{"head_dim": 64, "norm_place": "pre", "optimizer": "adam_variant", "train_tokens": 278400000}
Each number is 500 + 50 x the weight over its row's rms, rounded and kept within 0 to 999. Layers, rows and columns count from 0. Numbers have three digits each. The size before them is the row's rms in percent of the matrix's.

# layer 9 MLP up, 512x192, rms 0.0797, rows 217-241, columns 0-191
102:467538531521494476411572513504573484445594459518457478475492538593414501527496461465565487631474501488540460490626485524468510519524548561471440575527368492456511459472505524551504499492446480545548549439482466483534537589571454464525462582557419541537490386420525443582508505532466462473448493481476455466469451488501395487438551516571409581479540489367548438588490530431538442437436514470521532457549490597540498467452543439440548429479463610559522492471499524488489463521554584499631459547495466573496509458575508549510527474508448456558531529425562460503553454448451483535
101:484494522506416485500585519502468473520545480600518558452600428507511495528593475394494495442479537466445535510518624419545542432521460498549480470537506516446471583463568555562530547475483425426429504551540568385441465460461505571506523545501480565507472546515541531600450465518516509483476575574501404510544527633508460427469511556489523477490551501409451417548533500467542483523415610544453459440424525503426486545447456536597521450535476495442486614490497630479543461486467463455537520510571510544569470479492490522543543517535515458465396494501439600428543590505457511486
099:531500554541446564654495506504497498545578547487551523542467561490457493467546501571487494506452490528502420545477545447425519508471487475553436382451566617525474467495501414512506415544462513640434572559478468544515541512562521556448504519540506436479558444511523540481590470540461484539574428462505416506513498480506464511479464553530365599494510452497538518520483447649489625492461508532512521574476494486557524506504474487391460491494475496500478552406497456495556515501529435422534439481558484547353486449473619546509451512462489495413503499577579504565518482418541496540
096:545526527437604431509504451446461502526482577522496525502510472474471449458389571434401630523455486468524473447551584481544560452526512547508578491626506597528562542502465515534573475498607604500469496439541569500497491535502551486488601521443504445554467464519461445477668505552470524575539432438487465510437493484503517522469520527481505480569591546438516470412416532520492423533437541447505455435532422489438567547515502564602570470558451577524504526543540491508436462523519502522467537409511497418495508473526471401497535497440553534492581547485542507464433516528425500420
099:506444415556455430539426555526524473600460444520450557538578463456467537418512488617501483584442520487471414568505463487489445517415538508417465478563476460445555468493533467499505488491424464513432569478457454485453457413496418575507500418408476502525391408458492483577517429446531451573450527528488450463472572426516568429546457474496468510595455549434453615549502496587541535487477425377476587539521441421526472525464551541504464531458518550555519520551486455543545545513543477516437451464468531513500411501552476625522452516468544422441444539512495539541532506512457514574
101:434461478548550486400480483518450513548499488523541454640518568547511470468524561512479522450553430509493534469529459513487468533558436506458488480516467480372546546479560529526531483565573522472491523545371597669418447457410496475507553370503539526529465553503494408552473430525441564431536385505532555457435506433518572530454556535529430470529469481475491487522571563465518613479502552447544517460456491545509470521456428476566506556475521499497519525503475465569478573401534477463566507496525585520576412546513470461510509379512581489533514437473576506480535562455554432492
100:532539510458469590506501492487470501584529563436485444530369562553474548515439476501407578479531507533488491521500558509498584423442532481463423520504521449556526538549418363494506470463554479457528567513434471452551488505551563439549544514431501568455519509468467503521488542505518546457426524483531500421553454475502518525544539348494495492339575564534470467486454504448507474539516577554509407439540531533487456523477471535522482516508476455518446478480576554558572544540452547425563497515451468471559502478513554613518384567504429434525486434469514489499563377454464378399
097:474480518560523510530544486476498545380440524542556440496448514508447533446436415488345583460493509477568444507472562563411471434432438499514480429504460441514452486595542495470549521521480535479462510467516480480458499654427470505475532443460437589523475462531485547398442429499444510552512480517487552527413459511510574573431451395570605539513488442564529563459516452614428435520430473471422544482533574534528547444521480543531517507485582503423541518499511399555489558500508515543517482476532562577460533461477538490562608566552519502507490505592486479457571520442436513458
101:443461518520564489429470461529508451487516475578447492566482499546550521449487450583536517496478436429483500449447448426496483518512468460491507510533538503501446507469552530545454332488472483461420482587462516455523486460514504476551544464510511525502523401452519522413495567551474431466592574483451545513414557443547497454550481411554528600550597476569385453537495554444470457472442552530397588501476432414472408575457496493462526453536535449408457473445434503461444509542504373528486607551463582450453525540493539495402470475487506436544382513478447426504482483490486540423
093:582582598564580489539580571657383505535469549555459526543633449418545546493480498569454514482495544505534481478495509502455512432556540560438480629521527442550455575399456470454506502561543469487496438503480507530424536461564566532411489545561476627493425454581451491460468498439422420507489511492430512475565530453544626486460483455488470477535553511498455500523533537580534489558544523419497475477602477510463484546503544552437537477504442398465478469540467576496498465521528592509496452567602502483561521506535543493508528498499526568538485498461490543483501519416457444473
102:460475457436560543451492520533524477504540476499444497552419558511524463441435513574451474537498555551570503521432525483460482442557580429534474488563435398530491461504522443438458458415500590454448513476479479442491516638399571517500436577441574499548499501500513524494520476484560465470563541497537489480525482411446539496486525477441558463415504457403459462548565451519515537567459461497550514523556441572345587591444471439519440546531453471492507498477529526434456566554610552571530533404522434402510560501479521426461532479547492464412595426570542538520467505413466499463
096:518557496503562553429583541481524477626553567506506517602580550503491513526443472560515513531458478596575489556512497446481469540486466529641586518443514493457582470574464529460503433485566509440540613500404504447433550488493581527487483518564560378502518503514532526577540409483539508520479463422414545607528472481477575487532491429512512549446461575573587468480493537503575446498517511475555473483468472556546568454512602646527531450512436457528513578497536549465531497483420447497448541569531515521401488558532538478546473431528476448568477431503523515459554428502531491456
102:638451474464488573506531367519448491511422485558464509537518545570443422460564566480567524469459513579541591493461371496572479505485454472496508541509544573493658495483491493431406502526499534481513564495509563519423484519475490522547455535520423434526526455550544573492476548606560540435482445452609494521586499513565504526395547554481543470486562500454449532553507459450429532472451506456513416490439522537490522534410502480509461526425541511478492472428593450432459541508542443424496490504423517517554554509383502482462469493394464456552535501492549502474459512635523504522
103:473564496555498601499519459500501523511598545558483470507459535467452526520453562531484470512472447476421556448418449518564503512484502544501509450500433492501450515487469468505480450534514472624485448563526625465611465485489553508460565438510545375474483530525533583560466508411507519545550481424497579370526609496583518541581636482444415562484458458487530584441469576527531562420549531460437435566542521522456440476429465402469534570487499431587434495513512560475497469516456474530376532463475470501461482488494480436444458538526473562434441561552428502473444518511455464451
106:515472490502503505577520415497549541512492511431489550480596531472477468541490485462530506472537541504378484483422560566499505479564507544488580537461527561549453567549502489483491507480493453650456582434452470472512598477535463454513525432472454482542597426481521524658439486429471517417494406495443466496481503495500464521496480401515477513511528435537464536523570476451462454461630562466494549417459458472579546560608443537575530430539402530424533527466496442470482560501546540473472498424489488528439505481575577557528485438605515501525508525593481482584520560548531597602
101:488470428482596500440576437484507468427556515534400436517562564537587435428474519477517582496479606516547514439436516491410429487488466524489398542493530485470519509452492467393480434399482508608526582527502499570471452435571484503453489541491433437523480523539484572508580500499553411522630525472468435474553527410417563510475494449519573561624465596588585466525531535512511449470553435459531433468466490534475497530500450484509513515490532423570499474433451448532454484501461444435535531537582504477493401476500501467548503492503461508524432608578451539578554471475533552516
108:563425487473598431464535540642438425462531539461533517511532475474506520558497518566499541404486441440545581497516486574423519510514532570430469516525507574480501374503492577505427554564485462503524391448507517423579531494544465531503470468511473470509449438490520504601478499563512492418416479441551574537489517536539455500523526461477513470557419450546523480483537470543458540487467526494577480476523457543519485570528523550592481443539558473653534468464520457483548429529618538559427456452428457529554508519532433464509535484487314508412537454471479586533534494502546569551
094:517461481519485428561558478524451471574393516447514557511452530505504589585453580597545419523366527391422532580425478522562521546476503479483467503465450523423467446530445458626411539565472457546511434499423447457494527499491469528469479527516399492535486446427508462480494440507567525385540522544493403458484503582475475518493499529595515525575466537549562502502475431491605570546533447480583422484507507496520573541496616487520540504553429472448442530486492535443478485404505464455556533532516528477397545597491399467496565516533507506536459503471594486450458449489476526535
098:525543468485552514522657489491461518475493522525564486547424513539515498361444484366486521540341473540475470487441444502549465554529516489466556551535474521517419498421551498565503615451431511523541446519474533477487491575526394487485496539494470518445503553488580532287494562403553546529425505453500407478528601558446468420467492520535465570480596465600439518461519491505469449504530435477501518563540466575461514579493495515472543484519437526528490523508500489520456464519530488536473533417440505474441534430484534589548473429423555510498554497518480439517489567457480521516
097:473500613464488575456539478491456513510492522464532498485487439423466437498559536418469432462515452472463561536549520508440459438517497559443482526593479574470422539506486534500532490457480546499480636521508547515448452540512535516515422441470510555517508570423442448436565536454484530568528556539523498525451450633414458591509515488509587538497496414523485474567487417477503486411397439411479502453416469534505525572541500472483481339528491534505475429589445443525534481541411554447525507507492366459536480454435453491547528583527536392527586516437403509491551530533485549475
103:470513476545437538421491448524501499347462468421466557443513557577526503516456501420563475528444576531388507565527519563530526544525431509569467448517402498513504483483486542487530565515541529463553415488476472529506576573482464505527478548553617501461461522431376538526472543388438472557506515428537427475475498538422479449536523517505519593505524512493495485433457497411528462434374515453402514452549502523505479550537489523463429488486546474517488420391496503548603503540369509481406419453513503478426478549498427442462571533531524557616503570550497484539437490485524468481
101:519511504567475492428459561531447531464429468568499547505516530531467440420524598552559488522554503518486507436587449506632505466482536545459538478485510471525492405463509513435523509555547488532469518479536584547606447440546555526435572554459498461449485482443508532467510507394480488556498492548490567530356552489543579455498489394463503486507528492442446500552537535471405489478405611594517543551487441575509544561497507572524447569477502517553434533526508543449457474480535417488515475541583448497451497467580441384446579539456550481550476433376390568438529493515462560449
101:474498459554506483556514490475474492510534426540478458557474425498478457551565512464444511421415515524540550490545504546488423425423519506571556500545547528448497452529512454528406503494562546476482543527496592494474529423423459424438511456428576507488528493454522467508541558464461477419505482543435530424511430574500509536497465449553450530457523578448431498482486557521515542610494535466380482584571568451545508463557445568499464545429460530528530485458522441557596368463434558611596482426554489527541498503492528448589642443508537546520374518473479499505525401522414455450
098:433476454479526513478520407508572564458471497558513530488613561501529458449486506507495515397498529597538485561479484478551468471559527434454435479562518428585466537450533524571580463424562489483498518437430518391486534514504540399513452538403552462484554499554426455512534538614439551503549559439424571534539492561528529469588495490468514509510403437475580496454531572447481497605464521534494538511549480447475515475540526617469431596462527500460469513560520537589476548374443553475426524432556574490494554575551520419547412470443586524459468550465548505472537511503462505456
106:610520539497636475504573471543443450509489591496546437577475472520462497547467408500534565502452439461554490576570486468473634522466419444468490457530474563527481441554412458542504475502532468493484529497514533473536501461521510549456523600532531560513434492449444566553525499542508428471490575560495458514479443548470472535523547389495497450461445524420450498402540517476480484497579507493462469496542564593573574523481585487594449622528533500541546529517488519501627544493438443456473492522487582438474644565477508439462420455421443399528465506456493476492526520460592480465
# layer 9 MLP down (transposed), 512x192, rms 0.077, rows 217-240, columns 0-191
103:516424520463442536522440550506514437455580555389450597449446502442468531530530455512550479578488508607483607538610563539507447503527572538481449423584407437492436510512454494483548526513383432474495520427395483517500479470521546545523560484460469512493456482434512475425524498518544379482443503503539445573528479483547454510420516433600535492474463587573541482553468590529462455607557481402587517563544521436471517590484480473501528531531465473417537547556485524546485567452486525430579463454519569507455480574549488487581434522465544479490543474540434479595470499514479439513
104:555488563479547520621525507453530419541462538492433375503484541533543543502513587511501539346418453478376441408611519480540581486474520516480435461445465510517433526400450442444516578406482474478515464507472431487490586516464428482548474541560533449498419497534493499505442530479555529529494576476522508557457414510464461527568524465501496587456451508543481551540389512506492487582471395457517452559468567565466490537428585532521502416491550458441506518453480543480510470502474478531456518450559491541488478561563548501706494510471502520537473528531482509452430463477545515538
101:459480514578544488501475476469535417474468490496467497470563494427419546491568542502522504408442491433498385495489576435538527496390499491505597476528503513573558574475534549601541513478480484576445475431559478507455556532489521531408528449506524540452501588494492517514433468535522490553434531584515494434431485600589476499440594510519470504468467422491535437549469535449498415591412594557448574557529493434447433554418449472513599538419530467450421562482540456500625441508505541460492509477612474506588422438397509545524533504508477483499480523532480521487554509572489408480
096:530466562640491508482447545579445503483531521553495517445466518557483403589493519414457490538449504501494536513517476472584455456558523463429408465557488592577535565554436537546500505512527536403582382413463484579566600478553549525555576508479506447541498538510511494464386505500458508514533468463505458498515529479457442458510477450516486666458477410449461397502550526550476431574531491507503533509501411448576568460403560480504565501472492423544406575488480496476464533417453504432494518511533452528471514497442607495492463554528479543485564515527497420422491493538587525548
100:401479572556519570452575553522554430437392515517443492489446433528521508547492532578571473534558520526450541514501520446583483502487562432437602559514464486492495502549511501491563481459541503453545492492528511441562494466403573415446489547463591526500581546540527543516446452556485567476524573506438454564489480498481537548514449619483503514500545443495503515482603610475541556424443483419527502485486513589516441460501409523567493533409473380477515536469505521489511506572409413516471587599587488447453535523595526525466461520466575582528535433430548596487496477509495432445
104:503497542507540474454472446503432554508520511679480562487500493463464504537499426503548527445518547525565561497441508540557537460492526628556509476395532508586543473500482470532464591422515466493544594480566468521583551561567477546431443477470467525506549463499586438472468536555468499579498563514502420544479480549461429498533498524511527413486547423537447518532460442626477499544581493495515447461598439385494508579511506618437450436508499447485517474521534545499560474526450455520451477505529457501621521573400447453431349487479549537540469488551469489533515521590471537469
103:493505507441473466523513519449539465498474545425507510402578555515501459536413466411428558627586478522556490584531475431384532501513478434503533489473577530482526411500492495534458437466371574379560423537507445456480614530531522512457507559434489521550557517511547488516491520464502499513443491475415550504493447429571415508368506440481555455540533453458392425483519462434508530503484537521563513443524540507573512455520570476508406535507541471504536524516404520557535501550520509577485456516483387516427511523367536433524492530478533518555403540488456481524443424527539425509
095:539601577488499476512468543569447509506510583526504537488485555572584452478432529543593521509425484540490474469489412523478417433533472456524460571498548435527472531597527489532435595546502581516445441533404527419524408449562647466493552494446429464451404571545456495413496489433492510485584499509539508438485480514512520463514448595445462482544514468508578500520506468479553503449573431416468512444487507481427486532528467491547506459513568530479472459534503435547485539510502431486421465489531458555550622435570468498385512414485591530522486516593558440504421555441513499399
102:478464509511587490493416516525503372445427518595569478506500513577512414439570544520490519549470514503499443468462458466561552522486543442485484474583434451473477447565471467534541524471475531507588527491596508588463353505492683553454468450573507620504505476450590543542540508429555483436533477556471468461574585599444512434549574452445560496468529449424525495474485573501523443569485501562441500495547443504527506565497512380525419560459520532529495504570561472476486530523434518472532483438482507522451513474451552521522593534503521435437563458494453445538522517569573509525
090:425299490437386467450523491367484582462555544447457458473508468521495482529485530459452425479537501476507732505489534513549463535469537553550485455444535564485505467545534470490488590501517389514556528508458454484491533543576483545503459488544529495544423543543500512501409505411540531447599497507558527573459463548552552501449439495412454502510482394479520513521436485498479448486478539485469556520413464507444500496535548507534579490517522485573546503496484447557500539497488506518475519477543515564469503529712504468416540409477556518519481477464503509474465502521519527496
098:509448442493533494500542547501493513418569505430542449487550486478513570475508530498492565477576489492585593467442531548515577536514518493516585542452522526517546498422489537440467436402524460610570532472517579460430477552556487476432458453422595560498540475441393488536494413635483496550553497477541482557533430502540490479405546435413471503473583522560518643512453547515519525550488507466570448422446483488426599513455500416544536540524501531500639573550464551492486534545490516521553479464482490519546434480595539571473494437562596523454554508492561549450528472592505451501
099:520502504486480448510445603587531483499492550541486468521523521504452497517491526534512476573456470519511389430461555561463492534530541535493440419499534470467564468465555473426467453490601470628588495373462419487477447481440503522469406461499546493459440620511419585458617458496621551561468505489506460494473569583549578545490489443552572499553509489395466603507481548435538508503477534500543539415493442561449546403525535500531562463496560507480469505553579514470602458506461494402488456580507459526451405530486558414565490402489507499490545497455525552533516551493494435517
086:609665521447527508388575473518410470588480487562450576524459492545502405432599526514548555473444522594554413481379470489500466522478531487587442480564533548509562461439493453481512606536535548501460468499509567507474436429496564477486463516485426459510500529438466519505546556595585568523512585597548548573478520513518514576411576498508453544533500513487474516539525506532535536462499519454537477537507509518451497584453491479498514497464562477493523486460538449505512486551417506458505480516461553561586552513325502485500438492467519429556552567544525543573436528588513470447
097:501494474616492391514362450511476604540528451533532559521390429515463430527463475474488445645455472527526579479503510544462509455462485518522629526463542414520497535478491537526526524479486483544558486524499544529444504458513511498443507453606410546527444534503439494460511590526518580488526472551504550488478455502581526499607478475534470443607604524428453462580452492466463484526527413467486542573439432474523466568490473443533462475484532503574472487410484512527539545580522478449497511567501490515469517479720516523527527456464473494530515572434488480510487461516530530618
100:535544512475445424543528514541519501595429428546534451490505517551481445456483496421504592456525452552484410484561520532488493471483538553480512481572572479553542521528479494466552399395498537670520540457445438499532529476597492442458479401480444575519500499532455448544417533401510487522464528438458496483539481443467477508470401469511562453547563450571471521653533531540463404589521567456546491433543471491529513526497526580540535482531519497596483441555489466517445536500471454545499560494539633514415443568366498492520436552524508483569521464385508476495442524515496477538
103:503548505507501547416592453486512513556447442520500465468415502555458511410616551528475505501489547534437640499532526503492552447521436504433490523528471380420484430466512544464546512500480563549469446421510486393478520532417513522528466591501414549506511454402419498514510420516384499527519439490466552390513544479518481530552518472575467493522521542573595456544528553485493453445453474486376527495375480530420508597464550460447492537531495542540525521458493548532443498448568429541447511536491513471414442554531446420586525455576478460522420569481486565502439430450485460517
096:498518502575482536522354566436534527474500416552550561477587506435608393511530545515577413513552534573444577502502545559510507432457501521540491485517396439534510530521547422476527445497503467535466403468425482519555495514448668487525482471465481552525594445575420553541538506514492495524455521584457519488487507380470457541558468540541516516442584595501559484552517473492531496474518518551459471439490538474464508433465512496479531519458479494469486504534433544543446532420437526468537457587540503532420427487688493506578444576563503493578514527505568478470529555513527469478
096:492476530483448495543546512499498481499486440568472460530451448541491608468467476605634418512542521451436465552512551496511498454552544497541551556508548484471504535459417470557501484453623542493504440525456481554504473571447396522553517517493566434579526455528466529479569476389427533501507509523482459593472454571500527554451477489474574632508516546516481588548520443536468493475580477534535443440550500521535466421458545498495526525560517497480524541451460499528529500430393600502462504419541517413490509491419679480348521509500491457471556526490512565493548400538523599459
098:469416438474582510522599487446546504485518555523512403425486498512511591481519528430414480543490488462517559523522451505530398461558390407523575523487498505513457399557471475566530530453488493477551556555513551436521552522510489477547506506576485481526525469498434480414495546492525460577476437488484343449499513521529481523422502464476477497486483480549465528562570525514498468534501427487574519586734497494482526526549507531546510532456554472487576486466543528526416592461548550553549558452545504487528532553505538569562431471493511515472555530401403457583501600446501595483
100:548527463581466499463496489589494476584528467530511559429552492484540431588424593471415549494441482449473550459487455518543357458478496531538551623546464483496579516543512465526433504506517508508501505547490505575487494542442464467435469454486518565433528522458469596537462549523583494531562555518492423447447531339599457555458533470572424521514523493621476542532445491589535502500549536490516499478487597497481476553495594508522556454557442466546461570600401540592507520460463511431510499537511417444456464485426485463477490432475497486511538460488414492550523535418497387436
095:407444504493516495479506414502562456527573460566501524575473478519485561488456425495484521473570550506521597545485464420443468438493509534527553492514559509537481568526451507520490496506503534558431522421526512472564596589575525485530465440397471446493399509445541513451576541441506462496544516453478607479404408504544503425575469501516447548485580526459526488401424443460444577523405438522480464444400512488510537419517508475514508527525518529557520437539511474520538524581472507396460485333548499489554420493477538567446533598571485614524389504573474538563506456517528498525
092:570547537481450511485479566494435483487538472410509527514490441586571441492523494553459546464563572483459376595485539441421476525432493530432412460437543457490444522495524516496511512545444427492463529558613489443421499481451516436500430635475521462559558489496504485564426540489469451466510488528520552440514523527484441491497453498570482487602508540495460484507511494539470493414596536499444399491430572527450493379507557523486450538487512433508522518513403547474504460449518504523540445450470493456469401462233458478488480525522532473498524497477537440512542464461416469497
096:545542490603433602541541494520445389502442486510437558537597556517447469456602447522466531566511435526478437511476426584405564527524486516521532511477456365477580476438528424434513454578467450449508429490568409529490485478498549438517448496555495511512505459474594485489502499557465553452621454494497521564557529511436434496558500426437498592398481538488419495470432593533474505565474540563451488496515475529464483455479460511461512554547505598462422512539587496569531577535461478516445476495518549516506496455402455530591526457463468514385445476537496457431498544484465409512
098:523483446438555474449416467422571474496479555549497513485569518477384456539502451425510487476562455536545562486428563447447452481473508466511495459526490556508477537588527453495549532480464511463481477594495611521513440577499525485591561548549488432481446541493579499453638544620441516470529509476500534519566404483555533458501492456403579536522494534530522540519588483566463555455562511497544520496582429468495527512534454527499533514501434428437524528596551521493452469523502473446431428470474440502485564614679455493495575545534512528353469541415452526465487470465477514457
# layer 9 MLP gate, 512x192, rms 0.0797, rows 218-241, columns 0-191
103:457549476487504500521467466500512530564541567488500483542401539505537443460545417543421471478560484570467483550428483413523529510499326357527550395469595424495533504563525422478534472467577501586573521514507467534537447552597475459516523486471408515445500509514533487441537552512563509480412397439364593531518498445511520454446439496512497570428521526509515497435525505481526502489499548462504459520475488446460470473485602502541437486531537472537471485542532531523495498602496537441487468662429497498490529399498515464494533492464539565483532559354441511510554588494460490541
101:503509481543435514618544540488445525445508468479556483478518530438429507492496461510515498504445519533472447505528468539531483582478538406573456433473488503530417472442473519538452497509557425490553467494414462458465483378489525495384544469396485437581485383551507472513502523439472540541437450463563487574455415366531536589511466471645490430508512502459480508523597469502517523542405400488457516503568557497424640461480473576514491500458553511508572510458463539509609511587449408554572476440434414475459560536482495467460549494502503473467541485505547503500477509521530515378
096:452475558480536455455528490428540517459520419472504466462521513477407543440542459504562439431429468492484516464470537515447515525543489416540470515420465580533528476486532579559627549452504511389442556449526459603557544437484383539525539458427476485466511543540499418493478571538503537534554499531517580416549621563443523471481427362402577520473477468518509392479536549485487505500513413410558413524563468405466440492484488532617474492497523525507505499512494450474463477445526462523471494494484641452425448508511488536546545519485495471425433557522554460451523564494425500576
098:591515501551480415462535529524515513430472500474458529488451511507496551515473472483504634587396491487540488535507513459577425504489504476563480542463442418426565518484484515462525545447503472580585476564538460442441491459529548449404503520576554500499503488505505609439524466428545528480521452547456548494506522513531393451518457478518414457492463460424397471537568409477611577532517429422451445481555571471523408467461455570398446541487521392519507379543524458529409468461468476597527485472591510522495486530505457515509440376454544522482480539483433479465601491409528495508
100:512568596433397465507621480529542581483563435489504535538494570562458507481538575470598452474416514459492481484470472507457525504470415502470530478497400505497481477482583470521416529491492550525512538444463391457578464482425495467486481509534569573490531487517479550517571514459461494499471445500538498500525445537493494559485471485569383543582449402501427444518457547493486447423591427443541375542543416359472438507474443548605462437567525459544404504563511541457477471563570511528509467533357451483513576489518527541432487499523521515496562452485531433574449463481464484528
100:552455450505539437530511555478468458454518518461461434474435554470565543483370394550560628510465527460494536525466455507543569541438490489496519557443470512425550499556496505497499429483355476586433498577443487575511466476524489494572445473552516465482466495496435439574520537501528575492422448443505489458455445436546417504456491522486518441560444470511562488470562400419597455466500368430585580523549500415439451560543590443493467515498561507502439539450565451534512460562479505490517569461463580457504556502536476528436511435549517513461575532420540560465449429532584481476
095:548504520452448472496439526425553453431498436436565415506429569568508515469505560522547523484479468504517513502519466492567469520494512479462509563532565475511478540520487544441531403527436540522556470506497461439487559480562459554479500521523473554439597488547491492496454577547495489581462536448429485600524462618493562525426524506555487479571524610515461476533544590540535446416398524493517517529547531516594455571445456537535558445455460527455577409601459558498489503530565448443553562513503473335482606561495480473553463616559471518595544537552534575445570485488451590516
100:455503470492534471450526474513524509564438468473495433541463489526537526564448396483493554528452451478488465594535538586393419542473486381631517508593465544539551561516487540625546461464516500418432495473418503439475505540525553531520498490453560429494470467400466458442483509544508483532477605538477601515513499521456423526568422500531544571532523529508492604506426471481475580495508427466535470553579582541540499461498508533393457539423505451621454451450470535516455525508445559443491490469423560479491508527538448598508454500478535511451464535467496413421522517639438467546
095:412390521485392571523455473404495544527533427483487446522560525480456430521518512590589467520452475483498498499451470565434525557533508565518448433393474464425446485465453534469430523509441520410479516550537452586469460538508599521549458501479502476540459495491484590412375493515476502477520454518342599504476508542516468597593444504533461547431541476441544525516406442456513471435469510512422528475471493529449465525461499495414526439401533519464443335540414440462463479517476457547490527528557501431539507477476469536565600551505453507476469535489491528523461462497423534507
100:537478586526466441479550484447519501590591463521598457398533414413511498534479621430566534553428582484546493516539620472557504442447527562476562562427488525463504510446535472486482428492570530540448498519474495432615470461521436498477554503510532497499522516503491475392478406551563478530542451615511545531516433562566463517494567466479539492557468609389470533457524494522592513477500503467434476495485562522477494482466586564558477554508519506475477486535539576505550461524489394513495420536597523587405416456534520499488442568474475524416477484572560513539493443566565451486
098:459465503551462457499549481506470478519482531457438517479474465468485545424494481610518522529555459533533533422533523505452528390491413453551473645517531461468521572404507526566482558532470529541499565538539500436505428417502480496546424431557454460576460471586478475482474577363588519456550548544486454544586495494516454477443556486445573572547458479520493504493519486464556428514530523525501580566446430482428427556520429552485545542503505413538392478510476462445457445390454579527501548413481525472558505458490389508508598498434554483483473577495525457576461538548401592513
097:557424411504521551478600440571412452521525458609494474470528475625493435450612539482539456535494603554594575569518465465493446521505466512511472485454503522513675474501434464457401527507560557512515505486503421473477545430459515534562492510528428438545540483498534549499443480577602548501508455518507528521528537484481485589424517569490585455533501501382499470566498501462539509433458476414524471496537543563516536562443471546548438543430531520555509430392613476465493610496474478519469423493462512593506584470469475460417486421461503495493483507487505468466486465552456468451
104:461491567429489545536498514473449503540541479546518547540464520520488533516476533558442451339636546551485444453545509549494538499472478528511462497456572454476512593485587508502572534420581447512582545500494478540495491612599495480462535487400500511452463517568463541457483519567492418570415569479542539504515432477493484562429435565502557476514569500477489521545499482396492497489476427457550528491530431459518524545463507443508548506418455575450589498564492567480479516420461463462646382489495546490568535462486565558629451413474428479511491513459587407478457437469515493478
106:522464448485437467552516480488495498550444493520459552584537494437509436548412495499495561510475526529518512467499478457534429473500494507513581439458510481489416565390480458523511513471440525535500528476432490520526603426551436463497575470414392505549455543473435481437472455604507441502487441525621452478502479557435511508404527486570458424545478419449453579502504574533452561502422593498605463407391474492568577461508474551454568495490431551423482460501502454447549440470498495510461505573427579491615424450525490496485457545524597519403548429536461439548468526587485567481
103:427463524476562532532567510494417539571508508535482525501516484548505519456670465519527447462486461578417539536472473488491504540473478459486550559471475599459451514570548526519470534487498590505441587478500406497521512577527491453514528561443540513408498549552497479476556457402552601411412448399465467425447503483491528425445561522462449476485462535561424579480577523455452522511446500528456419501414441489499508545465523369475447561485565521410578419472476506545478505433599560560462445471439529496571504475468527461444416512502553471412571400471529565483464538527549493521
105:462497526611491559558466474392650569475432430466594560557481523421547428531548577516531510486548510549502384523535530511443458445606513555519449539499503494555508585458443510536473554571434471530468420475522468483624432477456535640559483547490451461496580459501439426533537457444429427462454494541461515582414481455529467489546488580495564488550558548492546524479540478439577553597502549597515521489448490437506534475521507530502514535547560439481547531458424561528397520491459559476496460521495492507461503397498437466544514536560573551497498519486459549415530498487489496488
093:479490583501517523532442455478513447601589518501479452400520439469422586475458478536454389451510543488460476487467563514562527521451462399444493428536490468433526458515437552544527428467538500540580478537479468499458404468429495561535429513463528471609552564456471520450443479449579449501421530470531487494482523415508556484498585476464488518543543532598520539457557488530560531483502613470458508532557624471542652482490476499462562507453497446468512521551545516530373534436541420520543439505476457466449485570508565461500376480568528501611434489442556491519562571496490462466
098:524454473538536450557479517569451433511508488552503475506522545474534447449495535586610482511488409578485515498479455549569479539522627512507601476478497515472485507471435453532514515581485523387397508585388466443527511501460474443453449535443448533545494446385509495495400532478486411396559473468494498427549422501559442531470596476511496535506508545476585649567502447490508563471525532521565525478482475462542494617504531515532497564497613391520454492506517476425465506545459442536491520589511529444550477466458443433531478417497464456601603442489517462479563533445453511517
097:434469545535463550523413453439513495474484518525637467439540479499585495491542529512624415525501489531536545469421552539445546564527481507473520532467556516479432457430445617483441500462495517442457455401440484467517518480433527435563547530536545502513544551495462568631443478514500515492418516505519536555564552508480564484425569438481435501426403493349537518515544526481467531474485540440541540464486419537625443403485538494607414573467532481522544533460417508467567504554516522501477418431483549547475521454543528553512478396580512499472452483507495542456445493462487492609
102:477540489457462517467441520477498568448454473479559457480572504459444591511427518539451494487446541416535559497361456514607407538495517431493480592525455514548449438494579388544586524508538579529566600551470469481471502464579518497486522538559516576407491516501515440480451541569508445515488524472474462468508442529529472507481506491567456566502442465445528440534564566484576541524553457452497575509534485474546442532436483564507476530399472489541509611509606503526605468418497582549447484459473553458612491578528532482590476506468519483372570523449512439495565590547472561492
104:501462520545481498476495563561523451476489531514526483527544463498446480560481575540573499521446451587536519415516482572539487369428506610529507535508560440467507468548548591450445440576473478472437469494474569473550428494433466466523532509526408552490515480473474537543536478465452472518497507464553562492587511500580606530455466508375463407524504490438537518564572442522464441476406590573493566509451446617608554544456426588575521544491489517538508511468421501439494520403501363455515489509461461544495542513579549410447567522491453506532377477537455468498575511467478457474
101:480452430466514526471438525546487546391423543572489475470426504512495469565602484539544532563558398550505506450463492522455537562483564522509460499410433521489521471448496521512464542456494585445477513486471441555403462507475562428492491437526483509493536529495625545447485486471400460434425497592526539445561499507570492566524499449491500506472526475529483514480501540541493470579514509584403530439454590364540563498438520539579504438410493644452472477472432512583532498430482525519416447518398571466496453517519573451564587502533522543492432538571606532455523508550551449554
099:509505469448452538537537490526421467454547506442493460469538543529467468494494463472537443562583577563476572499526469441585434476454520613483489468490415598611527501474526439522399374458581565510460543503520595612452481538471540500520514494542468632499481550499549579569518455475543453505500530567471578540483479553622494463485470563489495514538489429443498535583467473512448477491548454465537512571494414559423556557499569468505515454411517531508401563418581519454543480526431472529394521489504509511506510497442534628557464477567433470511575472474420523476537488507481577448
108:494467569569536580477550501541489434536500576404408505573444409562434470559494476435442534460469486503496621531540424459516600526418535485553616460489567562437536434424496434515549428454501527477508465478531453462547464494509471488462457488455554521504486477446476479574455414573461503531498555492497538459496529516530404576509457464455534511443485381495494562506423460494487587408482504484479513463442427507506556579538485480505567519473474470502457576505594410513650481534476503659473481493453532498481518566478520468483541490568404488547593460575469458518574466462508482457